config.yaml
d_model: 64
n_head: 3
d_mlp: 192
dataset: "wikipedia_en"
Each number is 128 + 24 x the weight over its row's rms, rounded and kept within 0 to 255. Layers, rows and columns count from 0. Numbers have three digits each. The size before them is the row's rms in percent of the matrix's.

# up: layer 3 MLP up, 192x64, rms 0.185, rows 147-191, columns 0-63
# down: layer 3 MLP down (transposed), 192x64, rms 0.254, rows 147-191, columns 0-63
# gate: layer 3 MLP gate, 192x64, rms 0.181, rows 148-191, columns 0-63
up147 105:165136137123072112123089153126144122123134108120142128121152103124150137129105100131150123130133130115106097081115117106161165101173088109161169096114160118059118124150128107151099121135146153
down147 102:112150157107054126110137150151125134165162127132126145106159171122102153137131100159118132132126115098112111120114130116107131173162135156144147110123178116153105152157101110170135130089119165
gate148 105:111111166123168124167113159121127075098119145102122133138098131129098103112144126138091115126143117148140165154159118113127143135148142127122138095140111112152136110178139112047101091162128111
up148 094:104115136093141174183150158151145164116088136140097154162141128089107129098149129115146181140134138120124148119102132156112154129132130123124134156162094105155096130114151151162150150114147087
down148 099:150158110095092148058131121155133113110166097123130101151129120127138137127143125109148185141115142111124106124077119173144130125126107154122121157096129140112104144126130131170148145058135123
gate149 112:129158111123160134142101142128131071105143118121076140134117129131128123120120126074092129101128112118158089145118110131078112096161122136076149131112125112160131173150149145161074124111135150
up149 111:110129089134102096168124117140169131131167145161085109127138156143152143113111164081092115120104106118123139145169133079107144141148143110126147126128086121160109098106084131148128117109098157
down149 101:138109138139165158088119132120135094109135099139146121130130106139126103135136119094123130141126133125122106125127133204088119113088057191082140157103149103097142135125113141145119105120118140
gate150 101:129155115128138143125135169122095140134116165164100131129099121094122118105103127104144192149137149176162129123103160170130121155107112125089118154138118140144178128151097111166106086109121128
up150 097:129095139134112116133169113137121119120114170153120143158153140130123123187133089183109129132126126106176102100153145131141070113119088159126078124124106115157134153156140125153116161117123148
down150 099:125150149140137140125115135124141120146163104089163120118128116118155118066147161136165108095122112110075119144136131150124151129121188124159192130158141146116117116089143133098137108150152093
gate151 111:125155086119110099187135124098126123114174149142094119124154117095151088156178128089111096130142150117121102121121118108107080145113100117105098137152107130091101149100112134138112127097113107
up151 106:114107086104142155106154096109128142148097149097149079116115119122133187154116104158105135103156128159182121118148132136132166147121140118124143123140171109141120152119107157082114104090154134
down151 098:151132137122177120185157114153130180119152126095121114104144126090107087103189135134124102127144131132121158137108138103149114133144127113093092133127130156103131114082126094145174158137119134
gate152 109:114140164131147113134131081153142117118143138123086112116126125148090086107121131125092133131130130117128104146110109136172169155150077139173088158112080163130114107111134080154119124100132153
up152 100:131111132134130168131128141157080132118102065134129125131086116122116128123154142148107132109072114127138129095167125108105135157169128091108179131106155158127145089135109150161118135090100149
down152 106:104127138134161065118138118109153118144111143098111118073098131121090082153100127153126149131167133132122103143142151136148155129132110113130106116162097111115099087115121073164102105140147150
gate153 117:174122163097147119117104105134165136139180123160141096119140138165080117118131100116121090141137084097143171114149073113134116115134129139123133094112115141118128073160162102126138123128141122
up153 101:118137167128095153134150111122140136134109121159135106109092113111127140146088129122131110158175135110133086157134144139097101141120127200117088084100082155125117134100140149114161110122133087
down153 108:112159100145140145109125142144159149152070117094122093080147117137152122101114085111115149139119131089090133131132130161141096090144111142125124155150118133156138165152118109100138070155107148
gate154 095:165158147128143127131102114109110135127148164126126133137122112164129155106120129081098102139146132103144080144150054136103147148138114121149150124124083169137130119110111151148083146179113100
up154 103:115137131127121117125147124126091135141102100090092185160116144141138137062145133161139091130092120128126122122123101143134156144156081144115145139125126094080074151088138141135150101150135138
down154 099:148074154151136130166136157133130146128127144147130137139108126142157139144123122127128136100183160150156143138061154108119102120121161096147105168150168147131105128112121136177167110092127110
gate155 078:126127107132105075151087092067097135085147131137099149120113170087146142100108125131121126134139169160126095149152106087148137125105147155114089126105127147108128127125110147133091098138114139
up155 094:138123139157101112134123136132173118137097134130194140173121099129091145108107165149166158123119133129103126145146134102102169111145088136154176137134137154117122121159086134147142097173141142
down155 089:104107171172083130128127160135165125177115142145126157173120121135122149108105156142165126130139127139128123145130086128097158128122096132139147131143144165133105123129095166155141126198156151
gate156 096:130175126123151098101124154142141117141130145142128183164108101137139076095120120124146109120131104124102143114119129163086087096117164137106111152146079136126146152155149120152104146071112118
up156 118:096089132123092153119133119151110104133143138132142159118107142082178135149118142125145177057081132110141147128122093122119124134121115127149078154115147151140165138088136084112145134121123118
down156 111:169125144122193099162142111099161143108139123118147106110125141146073118097157098133110077175153120157110128110145148109132133139140127117088139087116110106129109126173100148141118124143134155
gate157 089:121172098124092088145121131111135148121165132085190132087146131107112129176105112160130162120116145093124142090125109126155119157138124136124120117080118140111107126128078173136129127156148112
up157 094:123111152136157124121166147163135105140138125128187082134162140166117136123157187121088112106126106126141163118116152159130117094117195122156141124149163154123125119134129101130112114154105109
down157 090:098088113091156093105144143158113099115136134145133137129145145141128148142146199160145116103126139175115129148125154158144123098146173138134118123150178138154153115147121093167125082128114128
gate158 107:147110088117136158151090131132156089112147162127111164149121112160110137097123108118079175145127101147101160085149146117155127123119166143107105131097138144110119185120116116095130125126120171
up158 095:147086118127151142071135105135147124118104150155132116150129126166127132128162079110093137111156068117133117124115108149148131153160169114104116154149138139139117128120155155106057132131096144
down158 095:146127148158146133124142130141050144131131144105137186160129128121155103140106127097085100150105136126097142137109134186108135088138115132133113138101112102087110108142137115086133141132084129
gate159 102:088158103106100088120145151147140114103135127132123129134122059096139123127134157129126107090143136083139108169101093100142136158114154107127141087139107157115124114138164142166110098084113120
up159 101:121113122130174137107146105101142143112111133114127134155108158087152151120149150126161138117130123149191198130116100129151101127131166125141096099121105102093112099160107080114162121129141134
down159 101:097121126135111156144147107161120083122157148140151118090143104113123117145130118119109067185122153112099095122088104110172110157099121130123157155122114137152158109114113141141124106157177149
gate160 113:135099114121138119111123158129121093108138147078130125186135156155152075131119140080117148117095104108168160141110153102131088122110166128103151103152092109145126126122122140128134144107180108
up160 093:141067117115108115116147103142113107156121106138135132157122148117128110111140145116148113172139155115097094130150120129118136122128142119105120169105153157137150162169103077086195133112166146
down160 094:125147123117138115151153151075131170182159136107129121129098140096104107105121107153120158157163104119116111124082100135109134094139149137117169167116151107138137173111094137113141094149137094
gate161 097:115147126108159108150123159145149116126137163124094110122134158143112137134137111093136119068111156123110119090157152165148150154108111131143128119137106165130127186136115155152082081089135091
up161 083:148088134147100150104110101127097095156123119107141138143129144155149109110117142147127159153163154125110172106151084128158115154124129118162159104089115154135146088154155110131115187123162157
down161 096:125166144114149114158149165146119069106154132106125141138088116137155123111152136121122117116114111165148152162093149155088160133101076135083129139152120122102136147095105160120098102119096122
gate162 108:109121130105085118120146110121115124137126144107124152089095140130105151124156122088138160133110121127113180116131157111128082124149166121105154088116110093153161099157169125147101100128094075
up162 094:161112106119131092133139117099130130109148105110118107136063149097171118167122116139128105120144145127157119141101106106118136161163129128129142147178093105114145111185130173115128080163128129
down162 102:113139127141113100134123101131089118113134152082116183093124097122133132152135132117127142131085117131082147138124158122112113137165124098108157115109155112157149132206177110121133109131118086
gate163 092:129150125132110127080122135139092113126133130166112136154141114177153119102123136133113130166139062118093097144131091097089090121114148133102134120117095130104114130135118140198099147162115132
up163 093:100116131156115170104148129160124162116116150147133160143114105137147116105142138143141092156164117110148112123117118174118111116171118120104174176121097100143078110163147124087107135127173125
down163 099:125123136118162132138130128126110159162120138157112090137123134089129157147143117143113156123098166138179152123107153142128103124147152115172115169142187125107153146144127124090198128097119103
gate164 093:121122161159145112147141162137096104166139144120084120135125096134136139115176121090143121107093081087128116104139128150137124092132137099139111162168118096144102132122146138111132181074149127
up164 109:121129160146124107116122144127081123155144116110052149139104126090134117123135156116152166124113115092132103134109094104087110114081101130139108142112109142140112072123149087119125103135143167
down164 110:173145108114132161126134129111152111107156120165160107133137099159106151148111123147130075114112104179126151118130171137168119144153168156140167141139152122126133152144124177149128141112097084
gate165 098:126104096154153143146157153157147126136114119166162100089125123144112167171138121143135144134161130105135133117133112134165099100105131166064133143165110107129079141124159110101100150109158123
up165 102:137147120128119123110105160175139128072115102126121159130148108113140119105144149148121098146162113122110096139155145121102161170175123143119162163132135163123117100173076134134117086092126143
down165 100:085140167130110151141160110076133119132128135106136092122116134122108155123145127116108156140111135161119144139107108117106111086105148130123071081119128117131107170090136075117141180132101099
gate166 091:111182132148153158087125126202139124122171121138151158127144099105123106153109117122108146132114128102127146091110134144136132122145124114103137087076120137099195105135109117139155141107133120
up166 106:104124118111120106133134100175128124106136156127143131124121095150113128112167110113091124113142183140104196120105115122123165112145140131120129103078117158148145084126109092138192123104119129
down166 108:116104155164137140135122127110141137157109102125096120097148144102124151126081115127123103151131141095157091144115136114141123115088089155139152124160108081123091170125149138121058154161109108
gate167 100:082117094072123109135172170106090169105146088103133139165111112093103154121130139103139128178160116127129125113128137096128127105131137153111130107151133098105097080124125123130148133112142157
up167 109:128144120126130136104144110143173130151102143113120169103160160100153132116120129165121143177152073166133127169175118127078088131136157111116105158137101127106136133158107123148168122127145122
down167 101:135145106163123179102169096091125094160106165145114121148158164123132168114122118145140133131111141137084128137155109131085122153130124128127102095129088128171115093144147125111137090135173150
gate168 095:133128126148122147143135112115128150110097167182184107118081112114146126165151113150153124096124134124172117122150158128138116178100143104095092114145119079153150094108137146133131140128117090
up168 094:108122086163097159137170164171118158123115123144157130109140097160138114134133094138120142131118083122118116127101119104137161163177149102089148137162129092176132089118127120147137118135096119
down168 093:104100115140113142089149139135125136105121125131168140096159089138150126119118095103135148126115086129165135168118084114158118158111084112091112175136109101144132133146119132140125055133160122
gate169 106:128144099199081137137115134143145135142144117116145098120128109163130077117096148126145126127109114142116132187151127094154124138092105151134123109125163119119158142167102083172117121142101116
up169 103:133141080124119099154171140145130139148165146149171110113164132147157110102148128107114149130115116128122169117180145144137138117123099145147095108130186128130150153121116092114077132156088106
down169 103:117150145114153096138102132108122097101095121160139132153107155104110136159135166141077107129141118134123108069107128168125148086147154087110091109141090161131141111090162123116158143118125142
gate170 098:152163135119143112107081124125113084146140079111088158103108131155128146103133135103099170107136133122119101132112101141095116150073113119116102142112129089129190143136142133173140123117127156
up170 113:099117115164135134155122100122133157104121158100150160122143174154144151165098127111151100172143135112107105133111096142132122155089126103150168102148108136104136157138167099148127174101089143
down170 110:143149089112101114134122132143126122137122113141121132148120089141132045118154137195132144141142105104146117104180161110149136126173127158084126141124126112160108126109084136114104119146150118
gate171 122:157170121129135082117124125148162157080119129123138142141144081096108146122117136150154140125055130176133143096094117128132148086142128111107115099130140097098153099162115118137132120129141091
up171 127:121114155134131145124136118138156126115107156118154131113126145161133136108142132142100151112158119142179178109156159113105149148113163136197128147152153181139123185116151131095119156160146147
down171 107:100119112111105109091130160098168108150153155143138130125109109111124113141155097124090086152117137097151146101137157169108129120163105172107125136170132167121106119112170112134099105167148102
gate172 109:141118112091194139084140112141150174136148121148102138141134176134129156116132104126154110153136156141156160121085127103152115091098111089125132156139150142150116138091129096160100147133153114
up172 093:113126144169125092109138086082090151105150107172124121123098132121156143128122136151135106137126110078159095129128140102139164168125109118116151137126141124105163123149184122138112137125183091
down172 098:150099145135195174141123112077135143148135113156153154134149148112156158154100134115146161138105117143131120161082103091121114156090114118140141160137146137100096127119147093152123096131154125
gate173 102:157126091135137153137129112156172113179155109146085150126070125148128074134131149117122111163161106121152118099090139123123153131095185150133088106110087128121113123144141126133126121120119122
up173 100:089153121149127115157123141106085121162135079115097133154108091129100154131138123104139107143157106137102115133111127157155133132119129162167066138070140119107169141111123126120118100171140111
down173 105:125111110136129109093103123142156093037109168118153121137175142090127144102127124120114150108106119154115158130168120138118100114149104090124164128149134099115120166143112102123109123153125149
gate174 097:118157130148139151114112118171139094126142121154085092141112131086111130139148083108127121115150109119109133139151109096110166106120132159124175094067136099130149109151081130128107155135174123
up174 099:108119113136148100144111125113126106118106086114123087089132184088141164116106111119141097112123153135083128134140103112113104144146133130149112143138122131186145105150126121197161148136126085
down174 095:147132142170155142108140138105142143138120139164127153112154122115127085090125092116097102158136148114107173119145159128110133096115147105092187152135078108091147141125128178141128135154096118
gate175 111:149146147149139138146177132140124129143114142122156092162150120160170087087115143185126113100147096118127123128123131127109094160163124093135089132154141142090140169131121131111097085128161135
up175 119:144111123144149138155094127128148041106110072145126118122138176124124136099146141121089107112155078114084139141114169146137124112107081147097139147130130130103140098116130140137130119106131131
down175 102:114138136122131122112123093117129195123117116111101123138123134147119125127105120162148160145112131143154100137132130032133111156157164084128143164118144145142078117105112140128100113162128109
gate176 087:149156138127133128157147170156144130124121124117141105102076106104169101130157101150150168114132089074095120128106118111112134130115131121097120141155171120118099111113160172122135186134147113
up176 123:140096145134108162155088166144125110181115125125147093113072109149134084120131150119133126192152116157134128152129138128145133111184119116117144129097149146136112149146089109147120106100147154
down176 121:098127133115136174103091110109145151150142108135089148142175161139129160128103148133112111149124183150102125129139169168116188112104122125125135094121082137092140129133108117116140106148100099
gate177 102:137141125155088144103118092135141109120140109138091128162106093160131123100083131147147128114096085123139110160158100148128135109112134126180148094123124123127099120047136145107121117123160158
up177 096:126135165168154122126102134094114148140154112079141138109154104153120145138142087125138095143110158101163096133142089146165095120135150102101131155131171112115138164129113084144109096126147167
down177 103:155133106149165144146119143117179119130190157101133129138153138127127151129152110131134092175119142106117144107064098097103121177113150159096131135109132111130128155134099081155118122139129115
gate178 102:110137149159117136159087103139090107136135099129059134132100142087102085111138123142113134123143117163123155105131120103159164144126154127103121161142101129093101109132166157169098134126119098
up178 110:093154093163132153163151100152142113126116107147095123120121142098145080108161121099122176100094106096122091124102150131095099140102154114129122127140150100113094141106118155185111136112126132
down178 103:116127142149162138125083117103109096163109121145122108130135151074099123143099115097186149110155146117128093105122136141120101176143149083134179108105122130123132160101150128124114158104097116
gate179 095:127126137086138109123171111135111142102151131143186089080088171180181121114147113121129141112127122121097163123110120116123169127133127153160118150123121112152108121149118153086144135143111094
up179 081:116113137133143173115135152123134117132087122149094136176108107125126110100079107158127132120115113173106145125158142150122116115163130126100154125092126130052127170110121089125114153128144171
down179 091:120156167139147113077113144094143156157106122132111156133169122133156118144146141093144126154105110147099110099108133207122113141125133148120123107115128147059126151137121130130143109085155135
gate180 097:122122145076110067129172143144105104119129132099122134143105109161137153118123096131092151106100099075096116133129091126121114099139159126146160161159163139111114137097171105127123106141140114
up180 096:129157173111110161128113144128122102136110153106136177160125142148104184139144157077124122136136119087146110146138089149139157089137108059112101160126148134113125155137139141111147127156136130
down180 103:115107116147136111106107125134125143115137103136132083099113122139112051110086119171151155170137159165149124137129161108106113160084140172120160143132128153155155130141114128155096141105121112
gate181 115:114134137144129128104148188172111110102130130123083129154145134121066105141144143112114136142115135144115097104166097153146108164150097143120085102155117132145151124158171167149103128102121145
up181 113:121140145123142100110155175122094145146171125154133160141089133168153121116105118121110084137106114126115132101095144151103101098132132069083142164168142118136126132167161141141151151138145147
down181 096:150109076120100089167136119116159135088133111130103107087159091128123157119157143140143107133140137143167172154078169076111113126140121095123120082115131143116117145089126117141146127132137128
gate182 092:101141103123134150092127132145130140086097114132145142181140153154167114144175104123175157163120120149147153130140153114107119122147144147128159091147123100141147070151100117113128141168092135
up182 104:123158104126162151115144113097109090144133124127122163171140164099121122155101092141143158110134122171145135139138144107088094093118156107097101159094142125115166119151118128115078131164116160
down182 102:094164127128102164103157109119117126147114156154117119179131157096122177149136138148128131125078137136131114104157148080112090072151137124107127163127109119120163134134115149131131133156075123
gate183 093:103157134141094131163132155117164123148087115100109128140122121137143124126127122174099095137129125101119075115115084096139140105085116092131125142090105097107125133142149096164091159102097098
up183 090:130108120095159098118096121124108078130120140132139101063132149104117095161149106141123122089142127111091122127132144101154147098095139087156160072144117138072121118119111144139107134107132127
down183 093:094153113139104168161162123147146178149092145125123121146141090157174145128106125126120107100104136162144102105128119125131087142160152144130104143105146098142130149138184106140113107134072121
gate184 086:148174099138126069114137105141102151078139116117111146128126177112131136112108148108136131104127075163125158128094128119177101170094115127123146138097164145115114143138151123132137139146174124
up184 092:112144128074113106110097124100138138182122174117116141133123136136110143094140098109156117132106177170160163095118147131102109149189112133134131114121116114129136119136110123112131135099161185
down184 093:131163112116131106113147085176170121141149141097120144129135129167137125167140100092209124101139153138100152103147105148135123136140095147147152091138142139120124159112122093110160134120152113
gate185 104:151119152092151130148174166129118129139146146132095116155156122132098171142158103134135183134109116160142136116105135146100156125115148120163130149109137103118115086127133108089107108183156082
up185 099:102113110079080126103157097122127147120162125152139113194127156118107111092171100154102137116116103117169118108110126088119156117123108138129113106154152132117114100132139118118103154160174137
down185 102:170124128125143143141126166142132140174138139151098112109143120150111153161142136117122159125150135105123120145077125123101156133106146096189123172127108100104146101137134115118135114187186104
gate186 100:133147118128159165089158131134108123110140122100090136135136143128088135159133117142066151143102118107082115124144080149127112132154133115121102099168157104195173119138121121117096134113132130
up186 095:138095135125155106117101147163155096087134078110122141129103129150138141121109186088116127121127136163149116129109128159126130136140091099116150079097148145123097173129119164086146121137098103
down186 099:083144118119152158143145097141103163154104151134110124127144143124119131143178122126102142164103144097104095127164133068145128151113157149139148143127118090146130099152126115151137070086154110
gate187 081:135113126145141102114142139092150105098145128160121126130134115152119088096146094128125119134063136088119153159130148075150143157164159087090132132142144153105085127109132162122112100121166127
up187 099:143124126120118117097137157170069137120119123134142078151128122148121171155106113132079101187137113145118099152131093137139152107132127118139153092164130165082108147107116096118152128100129123
down187 098:129122135141145146129116131138107138115128142102154102137111132165110200127128102140126122147179097141155083157140073149126138105134128121158146096158144145097097139080110126114149140073108135
gate188 088:059173121128150142121153117114128145084117118154134104107134159132138110125122123127101171159114125139149142136098096124118110145107153150157135116108039128143155125131112146155111147095143145
up188 105:108178101127130090159168145134087128163132094139107114143151129143131122129106124108109168152129127121121094111122099082118112104112132128102126111128140135094152083103071173129129152156093149
down188 102:155128100145134131129119155114115160123150085142143104136153127081105183113094101117143106082083125084084149138137125119116117101125121133134129115126079128145125156157117123157071127155112104
gate189 091:136118140122130108146164129117133141099151154118111097109094149129107133102151123135144113097105113162140143140107121082104150144144173143146120127111142100157081153069123182127094084143154096
up189 101:136142115116123150106097117146110120174140084157109133114146131115174121152176174139132126152159127154120128140124125133128158156140089144141156086085108134131136093156110086144078147155126099
down189 099:144110135124148111125108134122155193120133070127126166150143163117164136119151098148084141126146097159131116121085170122121154151101094113131125114120096126132151101146101122153140154097172112
gate190 100:092134136127147141121130095087125131133136108087108109103099124098110132133129200111156126163115125155088130110152109141118106117107117149136131092143108143095169108156175090079135150133116150
up190 106:099103145096136149118116119089122108116106107105150097077105138151131161130143144087146175206126093110097103132110120150126117112136094164129117089144105144110146129146134126124161144111139114
down190 106:164141094139095140112121166144101099132154151178111153157173121157113119141131097150091102118111131084171133177115135117147124119167123109107146171094124119136136132156130149155110099148128113
gate191 089:115115112133141178106178120172144148139099115162161100127131099119138089143185074112113130145123110100154126128158130147094103143154138158103109135147123137156111145115093109134101136111118088
up191 095:148097066117113130148124121170145112149132108146136117122157140110131175114101172117141127142151115137177121105137163149137125135096159115129110124162100176108193137096107114136161111126135139
down191 091:101116135141141111139157096093124119141143116089111119148130140169105096152111122143147124167095112141081121194135112109103149109106096172105141122150137077109089105128120151117123131154105157